config.yaml
d_model: 512
d_mlp: 1024
norm: "rmsnorm"
norm_place: "pre"
rope_base: 10000.0
qk_norm: false
attn_scale: 0.125
bias: "none"
tie_embeddings: false
init: "trunc"
warmup_steps: 385
decay_fraction: 1.0
Each number is 500 + 25 x the weight over its row's rms, rounded and kept within 0 to 999. Layers, rows and columns count from 0. Numbers have three digits each. The size before them is the row's rms in percent of the matrix's.

# up: layer 3 MLP up, 1024x512, rms 0.0436, rows 404-470, columns 128-191
# down: layer 3 MLP down (transposed), 1024x512, rms 0.0436, rows 404-470, columns 128-191
# gate: layer 3 MLP gate, 1024x512, rms 0.0436, rows 405-470, columns 128-191
up404 101:518490531495468484501517484511518466486501510504492532498516528534510505506514492492514524526517480519476483478501474509482533540517549450579480500499484519503558534467476450501476536492415480
down404 102:488467523454506520501486462521466455511442538512456437523532478472465478503478503522486492542491488487511474491508452499480475508476498474498523506485501526470526487504517542473483539486494457
gate405 106:488553478495559531499511497494495486558571499483522470486517514520497525487516527492510519483501478502498466482510500475461496475525517495501487523497475475509483450533502499486505508527492504
up405 102:483510522510500506451493439541513506479505495475493510498539523495498484521490502491497514490485508521462537510460496479521490509529495524490482463495505564488532516444522535523475464464474472
down405 099:497539494532523503494479529517501473458518495522523504525482533509486484489563494521460517510524506465515549496545464480523472470512503524468483521494531503530473481483499478518479496515522499
gate406 103:507545462527535482531489505481529517467518504453533472513505497463489480472500501543496493505500513472493454484494492529523495524524496529542468486546490467487439507513481464482491477503520523
up406 102:501514514485484538439490443503492457488467509498551483501491537502506513474536497503476500545515510511476490506462487515489516497515518512516497470505557519503518502502502537513497531527561516
down406 102:493451522476524547489450475484473462468482501499511474515520469517487462497476522526485500490486509486518431527527468522510504473534495469472533490477531470471452524504498468473498529506524544
gate407 100:491459475486437444470484525536506502521539498494514462510537518489483487499519517465528490481540554513517483485447508484516518490518464540507508505573518528524484469537500525501494499516467484
up407 101:576568488483483475513463498493489494500527488514478522529506506530547533522506488502484495489520521506538485497491528509478529501472506505557493454514504568481484477500539511523507483499488454
down407 103:489484494498540505457516453524467521500493527542519537475517487484478449515527546472502493498453483534487477522528503507485466498480472480476525488488504489495491445484489529493522502497499451
gate408 104:487457496516485497461447549523561529520537470503483505490447501508533510503538521498502520510524474498485502486531500495530515498485536531507496482537509503468527472419484498495448511490489492
up408 093:476530497519526514486532521518482478535523534527495498525525488488502500518490474513467499485475465530516480453466475513504477521497473419492538505507509493515437503477516498500464456497503488
down408 095:516490476503517497474476493540508515525473542464500505512472486462481497472510497489486494518505500464513486502477475449505500511521505470484510486537510499464494505459488490481558491478475458
gate409 093:488506527497488498502482515530502508464480511481497496534535513536497520481493550518535488558536486469480474484508535490509509515481491483506461491548525493521496478499493496511507485482491495
up409 096:502507499462521522495525501450508532507516544479494505527525519513481526479492547491524519537516530496486544506471503523486509461518495495468480517531481481497510483519518485469505464495499503
down409 096:489510501526541470475499482548521523459515487535509471542495488509477475507548530530542518488480530506450461497487532533491524522495522498515530495505528476489487514493487525452492522509470509
gate410 102:519499445485492484528479530499509509458490487491548455487507498493496495466489480491535476521485521457500502505532478568572470500524534503435531475490539481551465515547527489469481495489520510
up410 099:480499553475473500466531476482486523504490467507503461482446496510485502519522492487482495487513509508521498486514491495500466565451527500496490509484511533475455522505500514509523508498483532
down410 100:478513515526458534473497495482529501517441466488491492499493506492510502490507484451542515472498507494487469524468527509503525475497521506498483486470513500496498496509498520504481510534497517
gate411 096:508511530489522511527434518509533522479516492490539495486531513475463459496508497500494530522507480454472497478502514494501510528503502505474487517469496508510513533509522489461512467441445482
up411 101:481460504495496505509524480478499437519491509523527519487514534548482509534527522433488527453542483497496512502428508508519539501490497486508498475490483516499518531508493529518511529510501499
down411 101:511493469533486492514520495488481491523510459529511506513522493494469490480488526512495486481502519488481531476500486511500543489489507484473494568505563528545500470486452520517512529483498539
gate412 095:534510497519504481503495461453548475500539439495463517532515531516521482527529502451556478485547503527502453518498482480519490504523459472546529502493499471507544546510516515475504487529488478
up412 099:515495475546478499464457501514452504501485503485517504500489505519503532476496457515536502541490537522510485464518501492488551507496497534483484528482519525489501513465468479511507518536488485
down412 100:509491505525494513450500479532493488500525510555462473500494489472523512506485502517506537512521481476482535539499514485475497498502480505491481502542495493475510519494456550521473537549460497
gate413 100:497517505504529514456548469488510493496489461480516463463539469501493504518476516488455495467524510498488499487478506492482490524503498508489469532496507492560535482473519524529497496515435490
up413 103:476503413458488505527464501509494484524521463507537501476462538512544527469513491491460514531521505585511528499484501530492572498508519515469470501524482481527534511528468496494510505497542518
down413 102:540499514509483481544532491505492506513513521503464467455494493525461484492511531512496526522486492499509493488505525511513526514521494507528548475466517473517445522492490520522522484522511513
gate414 101:490537499488509513464503492526499488480467489501579510455486542441548447451494492534511499457518496524487468500522420528482492487525514505496495484473481515473497443519485510496485464507511511
up414 102:449529498496513519520490509486525538489526518539464509445476501493535566520506485525487524518498478488509496447541471480478481478501481479504485487484485543478480479456472483489499433519503536
down414 102:541503514504499467558556500520498490504560498535534524464516487499516513455481469528481557496492451521543504534489446498484554497515515480500545529551489486474488511488511513489469466510519506
gate415 106:515512500485551480441456497541448507454519477509531471528500515487468485504499501492499525528511470470512496515480462524555511472538471498519495454512488523476515498486532445502526504508493497
up415 099:501562512537512526496498468509498513493476522518548498494501488469488478482491504498471539474480501495477484493535509525532495530513531517518559558504493488464499488475492505515512486465508519
down415 099:494487528515460473499480469500539548528463514485498485487483496522513480429478480492536521478539494492528494495530469504522500481498501494479507486505471472454524472509486530482511458534494545
gate416 094:508488461495507496480521554517508473473486489474477523511538518483530473482510489510555516465501520468508492495533498470459509523532533482500547485472536508503511507428444526496472483477495555
up416 100:495476550527470486531537507508512496509510470496527498477505482504453515496496472507487467490534501528529505514518464478515481474519466496559519528488477518508480520495469476481461470465521482
down416 099:487536486527487538520496529582499531496489485515503517490504490506522487494480526555527488466502536484492492507502457501480538517506513474501511469460513515524544496472454523479497491485495508
gate417 104:459476465526549495485512445552492528513490477496490469484505517461548501500478490476511481559548477551538514558499522496549475421489454506481493492511498496501482484511494499484508447518466484
up417 102:485532546533502502472505514472494498514520513496487481507482476501533473478493482501461481468516507471479500551481512496533516466482532489501480493505525508448472500488530503474512495502480477
down417 103:486491512500496451501470470521455491517489509558467478526437465505466511507528479540478527506472526495508498467457527509485475561548485512500490522485500510472503470508516460540508508536518484
gate418 095:514506506446509521480487490531510519506500495487494488496509474544532484460473498507475541458512496506486478496506464501477527504519510508482477508504514508509504503503509499525559499544475460
up418 089:492463487480516598487516546528495505508497524499480508512539436524475473501473504540437575514513485465508538467538477515471515494503506511488464511472505504523463515525493507498528527492519460
down418 097:511485440511508515487528504487516498470531493518531476528450476485460503499555485534511495494536488488491508479494528468481530484488549486478520525479486481484484505500505483485535478544473500
gate419 096:458560531503534519474460534530518515515532526506512492494529471505538510526490466492543539497488472521475540482470468508466485488515480488504536481467552479470557506508461512496517515489506470
up419 100:496492491515510482517516522530493541493495541500473510513479509516473513465501463525486467473496521491558510485501466551533504506488497501495460514506531518551455464498513506522484548466490460
down419 100:504516495530480484502532510503472489534529496519495550505487506500509515499521526471507536469528513490485479571474535490486504508488513482501489518522495486525500513532520503509503513477503507
gate420 101:538476561503527516473471522513509474495483492516532468488502507486520470525545520488503543498511500533465491493465493493506505509500488508533489496512505474481533510460526484488521499495465507
up420 103:497480511469533474499476476516521510521485483505534533452508536521529544516489507498516480502500474504483465476526477442470501516469521499529479468463495521476519504511505500457531512466501525
down420 098:506493523469510516461512505509469470487489483512519478504525478496560523517562498496513509538498468509517502524547517474512480463484518519498494471521536486487522442466512540493480538498507485
gate421 101:508572503535506497483484512462483523504516502476509460476498476470449535498508525473509497463478498485488496482488488500498550504480484521451507481495568533510473461474487499507539494497475506
up421 104:475472495512515470500491489521500546490534493486492511505517520537534486511487470488532513527515504508474555499499479497529471516515470465485497482485494513475489521493475483557473485528473514
down421 103:496515502515470511471490477487525499546524533458461506511506511486451527504541443489485512477558500524511498492505510486467511477529472461476499489513520527523522489505520512500485522513528488
gate422 101:531560480502504516482516498515491493517516536513450516458521468478540466501501514490469482510465433532524480500512479462477497518506479516490481508427479528468480512497519499520507514518483461
up422 100:533495510507485485527505476467540554452488521484497496489483556541454504521518535508475554437442521479473484545485489440518493508481546505487518497510490524488482507462496524539506503456503508
down422 102:512488467464495508506525465540518558477527497507544504491543488514475508515470498497494503497514498499496503510495500475512512510491488456516498497490494477503478506540536519456525517520519472
gate423 098:440550471494539489518497489467524529508534497520541514488476523507529513456503539501467488495528476497486483435486536475502533511496502517500522518491516497512498434536524515477481498548505492
up423 096:467522526539513566488506514509488463483532519489531509515496515530457503537478491471501520542478514497526521522542481534503483501488480478445499469502526533537487530504507542446495505514486486
down423 097:534447459536517539495529461497498475475492498544506502479523501480523534493510502490494512554500438505488525479500545479546503511495511476461487466532497512492486475508490512522501497484495466
gate424 099:508506530531490551483469540506499500512540511500480457516518508517503530476518500510523503511524494484501490523515501518542511564480497481482497459488524509496526524565557458496467546526523553
up424 097:493468484456514553470542511478512513487517500513512474527487495493523498477491471470500535496553506492506488466487508438518496512469485518495525485475498490481480473439515488467544477463538469
down424 100:497542476488532477516528466501509465525483487484500541497499437506516463488486491471503557515525547481513516484497462460542476527471479477499465501479461551472510508491473488493574502475520479
gate425 094:528545485529485506515448552482507526500522499469533513517523479439486507455507491490471475490499489551484450566509523486489498476494509495521507514543468499519498494520496504503473512487541514
up425 095:486501527496505467496561515537506526570536536537506486483493519483477500484506489510476500479514491517503525539497510537537533530528483577530554509516481504486480504501505565489513463532495487
down425 099:513464535498490469499439501491503465496512452481503491507502537490487490515478498486524485465516494479515495481479532512480459490509513516499455506416481504510485481450473515525492473482548524
gate426 096:555522519523460504523520499491490444482462484532491489506491495528424479491523488554501504446518480472454461499506498488476533488540497513509486510482540520504523495488484498551518491503516495
up426 094:476473529515487510484500520508508476466478518480416477490533513497483478510503474481510487548501453470522466501505479491519488547484500477484460543501519510550487525475530453507564498473534498
down426 095:467492477537532463483490509517439511494487482505468507475535494498479486517536468504487492499503512512543506522513479470525521532525491504514456465484426509533481456499519520466505527493516446
gate427 095:481506512487481511498494458467490500486473485530477535475520492491515490498509516498507497532533521488519464487511519497516493509484503557542520486504501490424476495494474517458493481523569560
up427 098:511474465518497471486475547484491470505492471508493495491476538491513531501519484493486479481527480524474482494558476460457504484522475511481495469497509526483465492475520528532489484526463477
down427 097:537493488533525472496495488516465568496506503497465477501473480540478496459512474496515524484491525513520533491523515455495522489535448501495501496456472454486508522528502514500520513434501554
gate428 095:501488524491507522503512542478535526505495463458518498455510478482513504508495560489495475519483506510530493476494444539470530497511486455478481490478513509498534512436514501523520551503513506
up428 098:490499515487535532535473524484564523488519489484513507474478488519489487508498512498510456517541533531523524510458498481470504494457499502520501512500532545500460512475538489469478551502461499
down428 099:501530540530530471525482491519512474514448520537481532490480496504527519525438567531500495497553522502482493516493519475476495544489506482533448475507508464506462471500532492476536504475462523
gate429 104:476523529532505488499505459482527482466512531478525531484489467493478527497474507488495506499468507478525522525502478534502491532448515473525515507513486521498496459459469512514540487515498440
up429 105:531541488524510518484469519519504533512470508504480505515544470513477507478509502496533507487527494482526482517540516472516490472506466516455520522476482518486466481552520475496501481502495555
down429 105:484488498548471506508516486515484520528502439548497470546531465523510528509462487536464524496509463519484507488508491502495492531486490513490514514508477487519506537534486495478504491463461464
gate430 097:477475533444539503483503527477516523500523492501519511486522508497479478437478533465508480466490488487510519505487516513547502534533498478550469465491515462474487490504496473459527493534510493
up430 099:502485515488505438501540500525497458498491504529485540480507513494524514545514492498478536504508477494446502480508467491489489458520473499489478497484455541544500491483497494532465513446509489
down430 097:509462486530514522514440560480490497505482467491509478484526476499542496521476496548520487470517513467483523479517478490566514506471471504485474515512480506523482469531512505483517535474507499
gate431 102:543515501492516534493462519493537472497508508519547483510490515528510508525493479512485458500514538521488526507513498493497508470522516530548501475509528475482477479458515528488534482491513503
up431 102:555463480465482506515460511535474461496474488464523522502534492528489509484515533481539567461505471494487477534485538464464539495483490514473493482474492458488530483537482506457512510500521533
down431 103:529479476505505488497481428516478532488456518508491513480502478463510499486484490528517508492496551517516494508516486477491462484427501510469538497458539441509476495490534481531509550490490491
gate432 099:518514476487523509508480481462490463458494504526537470473482552517542487484511548462460535471535473464512528459471527517503518510525496517479511461556490453519493480489513534454513553515490526
up432 102:447461505528485514500500500576507485533452543508502537457524530510493497513512445491471480485523505526463519485484457479491530500490526509475479506495526548543514474499475488463519473514472470
down432 103:519487455489509467479487463483523502477495494491541494444511481492497498477468514486520521497454488533493523522470520551531470529459483491518477549513475497507559472521501492495514479507487512
gate433 096:482510495493453518462489547501490526497476456473534508475485514530549481500574502516526507499508518508537479507488537505559472450501533473519491504487527483463520500516493494459519504532500529
up433 097:479497485502499512472528512484463487485491493497463502467486484473527472470494524494515541499492492495517538497513447503441514483493509501495476547471496466517470489478515511512525512486507507
down433 097:548557467509487460525513509516482500564469515498490530513504504434541530523475476466455522518477530495506463537505491495489500508507506464491497499484441509526494487553525502486478502547513461
gate434 092:461438489511512472500518506480509515531562467486504492462516493544566515510498503484504505496493491480479529505491520500453517499519447473456505493518474497531492508445503512477460487510491497
up434 098:492516529525544518534468505489500526494522548511489500506549499450495447526479493539460546476460513481486489507527510503514455461504514513484472529519463514488484519482493509468453517489518533
down434 095:480534516509534469484509475488483524473507491548494486529527542497508517508527533550490505503518501536489446523507510482495474507489533480508510526497487470522507495486496509462502504519506503
gate435 103:510454542466536488529557523446510503531514440469531495500493490500470480487491493509516499502546504481487491469473501479503497535517471516526535485453491476488466448510488508491474507523481520
up435 098:470529502515516507491479487514502518493466519506522464488510509500498491493511527530500497493430488505476491491518503505515469524490498509473538508480498441488478488511516505445532521513515480
down435 101:510504511493519520509534547472526474473547464456491515480471502533491493552473527483526492541546485505449495501502514513495504538508510497503541527506527495480461546514507514480496497498506521
gate436 098:453569504519484472525451496478523494509529494473561478536505464493447490505498545552489527490534545509479459515508502505486481516501543503543461520509550512511456487511505490516529514457522511
up436 096:476526454494469490489493470553486544500466476460482464471494497495482466501483444480489523480485518531522489479531475476493524525479478520472486544511411466505501544516486524502478496506474490
down436 099:518477500473532535484496485509488496515464483528469528500551520532482468470525506487516495524473496484505526460508557473502525512462525511492512470500479553472503543501554483498511477533463511
gate437 113:503491461465538476476454499539488482489486530490557519498471497465486504512472525497510506516514471477496492492514487484505500483496463456474537450503480451422533509489513513501472525500505504
up437 105:508525497519462524475503486498487470502474490508521464512469469542508526517488474474516516459503481507472513477494491525504464453475475512532447563476503528519501493494463475501477479513503501
down437 098:455421553467526488523531481530466492467506530532467483450511531488499528486486535495511520543488478508490485514521460462490497473492500495484522522485518508472508503475524500510556515474537507
gate438 095:491525464458528507502476516526505495510511524475477496504513533483541469513506481467479476513524527490453510483474505474451533541479450455499451479516520486495514503471525514556484449529489512
up438 099:490483555505463468480506510523500463524520523502528531488476464550463543539469494517497525576507495501522529484537544500505489494473472542487531477511485505515468538489472497536508510470512485
down438 101:447492502538497510468500514540500490492474468505529510491495540503470492482555469511496495508498509527496492498526504508474541463510490527493500445528520509474460463527498502514545522491527531
gate439 100:508506525535491508468509485543494487511503463506509489481531514513498519529494501484500492511516516496494520495456508498552514531504509460478504534531523503473536517500485502513494477507534488
up439 099:471509468499523488482533517524550507545508518510461495502456506542468512531492512467518467499519460556572542520523441480536500530531509450494499510490474496504509491516468539504483534516478488
down439 100:505515525486545475547436497493498511485474493509476508505470474502525488530538488521524500506494463522513542513557475526524507523490482455502492490506483506514499529474532535496508487532513499
gate440 100:515489483502537458486491487457507513499499464441498512525459541523529503521532479458525508498494465504490482503517459483575533454537524487522541507456503489507517467473472504474513473488494541
up440 099:531517485495482461529524494517502531530481484513527466494534464497513497539495520538505494461503483467496473473510496528507461550459492485521510528492485491518509471501519539519507454519430477
down440 100:482467534467490473501541474522523483493473538466498500531518505501536510487475529491526499477502485512558486477499533512457500455479460489476500513516490483521516511508491525450478509516502475
gate441 100:461507562505526508472499477507422494527471517477524499508525509469505485514478469518493526465474527487471470471468491531480506512548485518514499498533494485499483526509505532508531550494459503
up441 099:540470490532491489542498552474486479564497463480442534498468503514520458479488517517457508500497525537464511497497523497463550495492572471493489487505477535474483488509492491525501492493523496
down441 099:481495506491502512470484504522494487496484509527460476478471497501436518429509504520489482508519511463488523461501505574497492469507523504523479489459512511507527473500541500456523485464528512
gate442 099:518511490503545517483521506512516480534501470567500463498505504498469499490524549522482488476510492507462499471489466518517496512503502552539497469534493509507476452471495491511514464502508535
up442 102:510501444461542501551487490490504488495518464476442531514482476480491466503528498505507463451511490511451508488474508524481514487519466482527462518472477494487508522454520477484506487526489469
down442 102:500528468497494491503491498514453477486513491504484493503510526512478515516501508502533503448492474512495467489499511478488494498512501501516484482521513466466487532428492535515529504485504494
gate443 104:472510511486558483431511521504515498494525477468474455511521537487496531469488470528497497537477514523489528481485495536497509471558516540481487484514486518507556480484481484492531502471515498
up443 099:490482544468535463485502502475496522500492532452469522488485511465507504468476542494479457502475498480494473531525513531497498511467471520505500522493505475530477486482471477488495513513500492
down443 097:509513508527509489526492498517496511514449492530515538537473484480458508520495499478547503463493525480518481485483496482558453449516485558491510497508473521509508478517516492513492473518546500
gate444 098:491527502458493475501530490478572498486513519480537500459529485555521456516510555521490478510528505498468529505475530523538473488476427510489522492536484512499504532477517472515480519484519472
up444 099:514496484495456506502521530490492489525526483501522515517520502493512495500509491523489492553458484476489459465518470510546473462472511490507520487473506528541499475537425444486516503536476510
down444 100:471473535526557502475526494510511476544485523510502508478457485494546498495477469470490476472522517464490505510505471478498509427459457497488496486487479522540501518516461524519489494456466535
gate445 095:521526512465520484468515522475502490485492492497524460443500462526473459470479573492540487490537508516508521488515494564509523473498478458513537488529525453502530507440520507522461505478469529
up445 098:522487529489530549447516518503532467528460501535439487484483457486512489503516495523445465519524470520543503495489518504509523514486470509509494504496508472508473512490487541464508505512509542
down445 097:472479506481507511477482494431457467497520496506519474517553470536465500516485528505542515475506501481492475551522457522530527460510472506509524509482529480501500496476515476554472533481500502
gate446 099:499512452503473444509479516514519517491492472526485501464488507515516476527531523478519546486498496528504526478462494488524523464457515504492505485528520491503520518502496497516522543494506469
up446 098:471511448523459484551521510498516534554523517549487543515479500503462548498468526516461526506517439480503492495521559501546513489451494482482542464484466533508542486517494511528453473540493501
down446 097:486490518483497466524493494541525493464485511524494497459501504467487497487501476482478507496518466480549545515466533503512545487552508502531528520491458546506461496463477545530517494506502544
gate447 101:488510531511510522498458511502472458489504435498518504485485501482495562470477497482527498523503515526470514476483451509527482524498498479476558438505469476489518504493474493494466507504475521
up447 101:502498520486537487506524512506519482545516485477480477506556481482459500473501488482491485511497459498485484482475490475450455492557503512501449471489526518483479474515503483514520568478490537
down447 101:515484494459524472506486467533461498514486476507504515469492458498478461497521497533526498515492472482481558504509461516519468460510506523513479489488480538470521507550499506490476500509527467
gate448 108:492523432538484486489501519527499486490502518488538501443504458474534454500471508527480491448482482504493486493506507560527504487508513463456561496519505500464488498479511498481526516564466546
up448 104:504544475499476502550487483487457483534501473493514521509468499519474504509482508532474499542483499497524491510528489511514507495449482510496500515477487480503466487487497484509499502486501481
down448 105:488555517524494450471508539509526445502509519448524511480502502490487486503471550496522493470494478483516520502477514482485557473530533447503508524500478560500504523466505553478512488474511495
gate449 101:492464492501518525491519487532519485466483520522478517526515548511511464517478521507495484511508525504501457479492478509527512514516453526521486465519518524456527461490500503486509482492543485
up449 106:501473519463461458518519468461483528514473520497508520509484493517454474468474492506545520478489484514488522495495437486499513533506494542550545516464510486483505492489492463478527483496489453
down449 105:500520525483464502472475469508526498521486443452530496508492477474511533479484483519498446514516464500491484492531498473473512499526464504520497481529457486480475505483507525443506503490499452
gate450 099:509482517501543560470481509479485483530515507477478526512499512483522519507485490524522479479547528500513468491528479536516486475499492488522513485536498471556498442493516481480472514501486556
up450 103:480503433493491499512487472474473491496487495507476492506536491481500499475509519523523520525479540462486543482479472435446425482492481500480534517524503477498498504490488500540488490502530480
down450 103:480496519529458545546507500486487526483499480511508499497522514508489481541488486471503507536477509534472482491510535475513536492501433499476533505515490531496498500516496486525503459499496486
gate451 096:483544467508508499505514496519521481510496476518499500535531489497528509526515524468498502483497486514476518473510487450545492500497493497478474491498480483511530484521527529473504459487548478
up451 095:555551515538532499455500472521514524508472490517521447459489516486488490525511474512495510474451482497528478479482472488517489522490499520488476528521508492478532493531535511451524474514501499
down451 095:517475503536471485486516503540480477521489489448508464519508495509491486524523497512499469519433518539503495466499544507502485549490521512511525532491466488492532477503480475472529489460489560
gate452 094:492536495526566526502530500519456518559481465477496468551506445468496505519480518510512507487508492453471476525508491520515516524477439503492502480520536484494536506496494533521469541510482466
up452 101:473472500470501522491465506511533537502534511514476509493466498527484504480474510497445475479511466475491526519493520506472545451487506496460522496508482534472504536468563525507486475521565503
down452 101:469512480497481495459498474509515543456520463514485449496495496497505456499480482479529479481462481495483467519505529500512515503502517477513511509479508518482488519516535479497501485523501512
gate453 097:550493513471512469430491555474500500509516500497503494535506471513474481501488499455451510468473523487478526469480501492533483508484467541473509508501487453507543487431507512471468464471525488
up453 095:485503508496514551533486517505500525476524487467491543479456499519485491487528492533525468488453495553519493477500499502483470545452498516447518481542504495472460493504493462517496507523492449
down453 097:509497461478500513500472524506502474509530496471506572493543516475513529497530465452484464507487544491531497505501472479444488527523515507498498521479568493500491520479566525522497512488520538
gate454 106:494499488496537521509537491544515531498511490536516465484505452518481516445539533481504513466559496507524453467516442531476503531520481514535469510496535493529503484485496475489526454498504524
up454 103:505504513504492483532494491472488486498487489503487479520489528484520528502492454495491513484490549471511508478479461509525499496502504554476548517478508425481502456512441490495509509522490495
down454 103:527495513458489488496493522517489493475528541514462515499542531490475497534528464486483503469458492462469438479512495502498518556485497486504542494524510497516506554493502477552508507562525520
gate455 096:547513498523478497508472499465547488525538477480488492492481499501507510500542533487549519526531482513529540523510478517501503472491479505538506486485512477494539480486480533537477542501507524
up455 098:519508522500495520459443577513505461533444499489531473482479537488532484491501529487487478484439511527498479513504445502513545498467490511509515503521532492490490500475488512468490481492486503
down455 097:501497537471510515504536532483476456468502491475480489510464536492526556506488539474487462525482463522493518472482497507480495502493504498494455466501539526526509499513500500531513529463530515
gate456 106:475519530455524512447484522501525515480498473465501480514524508480523512503486501486531519522496485505518454480524471541475529499483494462492474422503560491484500474488537497511521520535501512
up456 106:526526516500532507473493518509506510492520475503480469516511473474477522513502553529527488505484552488531485477496497454467510508556491463521523479482495495500516494497493485498457464521522528
down456 098:522550511500529546468479515505501479475489484501491532459474509512468478503478532498504457470489468512460497480525514509505463530498473497487493492518517498475488498485470533521554524474464490
gate457 098:489510487498548519531513527514484519531526484499490486454466498491534513500487518484522527507477500483462506469478516539493517505491481534484488497522481479500509408504516515502495520550540520
up457 095:514517473481492537491495527486477464485505487451524520487504522532462541512478483478521503521466505545476481512479535511486455525495496510513481495508495512504497516457504463541532480469474485
down457 099:512528501463537493543511520465523470481498490504496530498477506506489512557502515498485523496486486478515469458496505448471472514513518500528517463519514559455490483528496467476515470517469435
gate458 099:490509458507501509467479517526507490511518477468534516492446493538508505494501546514481475541505526481471488495553466494492491493526503528548509467510479478530504485479460544514541526519494493
up458 104:436500491482498476477490473508496491554488521483492514496464523473492518482502447463512523497505508512477461495507480490526489509484492487517530512509501489495485465508531494547551480498482505
down458 102:517478510488502526510496511558487504492505497444564490514535502510459543528482541479542456523493491469520475506478491494524532524498526470490493517501502549522521547484460492483489499479531484
gate459 101:474498482504508447513486503527515476510518505516520529481510502510538507482506512501489472506503476451551479489490529535527512481529529501516532488498500512532560496460509514504476477535517490
up459 099:506469480508513488515484481512440546468488503477464550534495510474518506479483500492533451485468475490496464445487483486504521503530494444510445469482493472515496501494529502493465502520518530
down459 100:514479455508502510499557516473509502493547492537495493466529501518472499555508470520490507514508518526493496483512472508488465474502463460526479467508509493485486447494523527452532509476499474
gate460 098:484515503508512502538554487486507529457493487480500502480472543469501523496486505477514496518527467502513502489494515530544502478544500480508541484520506437544492499512493511485495519484484535
up460 098:499511547499495501475489488523461503453481504485476496520519485545486504524496484531508526517490472501494529450514499489528518506467491501501490481521486529544498488450508486494507463501499529
down460 100:478451486499446480502529532481512475487476493529479525465511504482487489522471537554542482485510474522514526498477493430545489506488503486477484491536518515494484517445513509476473521491461490
gate461 097:497471530461518454533476527491519507488479480462471469470501480457506510504474530469517482450508477501493535485553474520492485500441495529533507462452539479489489492461498524496515489509467529
up461 094:519512486510568516510491530500513534516485512524479517511476528505546500477545534441470535532460471523462500516445508488482524517525499505490499509476522514437511551505523478501485497476480526
down461 094:462506481555543488509516526521496516540509513511545504498512479491530476482486539533506504499491507478469500506508498522460454457497486476485472457495501483474502472536497516486497536503490484
gate462 093:487547487491499427533488529515515496495533501486514536473549517513499500499492497479483516503490501465494457499489473466489450510522515503510487481489489497508512503529518474495544453507516518
up462 098:453463505501496511540514539561499503518494482472522486520505530461532439484462473493514494520517571488496530523477531531463504518494549491514510473439506483459497496490496522489560470435560519
down462 095:472527458466486512474511504494493444497515515491500489512489485488477474552511498521496507473492496498505483561562522462492473476532456529507543461550548500487544509489503487523518508488506487
gate463 109:454519485517490480496483499544498484521504505489492499496490492511477498464491523520500497443502478447500505505540513457518522515490506515478518487513532532533492546508509505492525489515497464
up463 104:481512561541513441522525493507478526472497463519501541486482470514457520531516507529503482526469532508502540502513494490527495525526492511435476499470501491512530502488443475492511511496484481
down463 104:499531517472536485467489521527495474428522456475522527502494531470494480482536530556527486493455523519480522530524511542487507531510472509516526523485462500506476548551490524467475474500488503
gate464 100:513498519476481521508479515452497521473445537486547513496453515535497474422487519501492506511560548482505527475523445536548522483488501480529490501503480461507521511482530496522471512486552492
up464 102:516515536492498486488500508510538516461496478459481476545490471515505469541467484504495487484512515507549512515505505495487469509533497491520544476483498459464508522510505493500503464462473539
down464 098:493498496464539513524500489481471542495504513504513522527514509510506508497505506464511487517553483505484489459516482493502515518490519489546507485518477474479532493542485501467461505502559509
gate465 102:498534466521477487526517515476509515486499524491497475507527488521437484456504560495521480515489535535542489540511494462542494470551490506494530498539493490493502469496475472482468531531530475
up465 103:487518493477495512555500492500509499526497542506499503567510536497529487475488465491495541526550523501500494547482472512475487482503547519537525488501532515512529494544496536499497535552510487
down465 103:460485516509500513489521516522539525467463516531493514536476491515490518523521512519456506467524525478483471456508478543505528528506513524440503521490510531528482457461506514539494507518525499
gate466 105:479515545443489461475494517519498494517505508485510481453496496478497479560475490541522536448530470479469491527544462503516512481535498481506531456501539485475478499503556532463520526539490480
up466 101:519508518477499500526484498444473511501548477526536495528458490506491501511492484455492494520515503517500553482494491514520534478474466534549476456521472493486504494525526543477488518543504513
down466 102:488482497487510485508470482527496518521468512517525499546561534496468481545478529502493470483490481473535507530517503461500465466489528500517537460532532474500517453475536523515492496529521487
gate467 106:512542467503526553577505520501534546468506472465530485500474496513486470483489517531513564447470487521507477506533497518552508481512519514480520496489477467511528514526522511493501528523507510
up467 104:506465535446491482490471468496512455492488488518518536542505522469523508510523478471477509517499482454522540499493510510514514530488474485497485481533532492479505507487497481527536513486525471
down467 099:513501503537511499512527503476506501473505468507475507509515478507491467512536501476470447503489496516478530493532538550491505500474503488472535476480511522522478506485479462496520467485504482
gate468 104:476516479525504462505521522494555487507523494523518490446464525491507478486490514453485524467468501447491522500515449491526519539510489489455513462537523484529499479466489540486540483480529528
up468 102:490509505488497505546508481543490503464494508494500504489501530514513520487481530486534494510498533528514492469501496470488576490481497484474542514525519517495502497534496538481526507511522507
down468 104:519534538478491508450510515506501503487475514505468495483493459507456467512452514536525514505543474479503495543511434463497516506512450485537543557507562454505527484509484544546488514481528517
gate469 101:492492512493527460527506496491522505525481461535519489449473525511490495482477482458462497453506507512472534481474501511535548530519503544489520476460497494504457497477481521527529485542468502
up469 101:468497496531506484477488470489474509483516464440505503497515477486460448542539476507483462562469511509516516499528502495475515542502493495559479488521487459486533500512485488558499462478513514
down469 101:492547510500498485553477522520480498497536517487462505534527475466472481504528499532494467530460532532499509542483483505477484500491533488533484507504512504486501517498486488544525477514499473
gate470 093:503531520493488503529489534478482491502570483540500478495509491553524452504592549484484508493480474524514490505454519463510470525491470543495521476520469494510507448496500467471478516515474518
up470 096:460534507528522534494531475469504494515560476496481479516511515507535518514575524517504475472490485487520548511500536496498468500502516501526475541464511512507486482502564437480524505554533486
down470 095:495512492466548522492447471493464507516500468445480460470514476480489501455444524507519490495489524478520495464513470507480513500475538446543500509510469501489515483503470536486507530552461481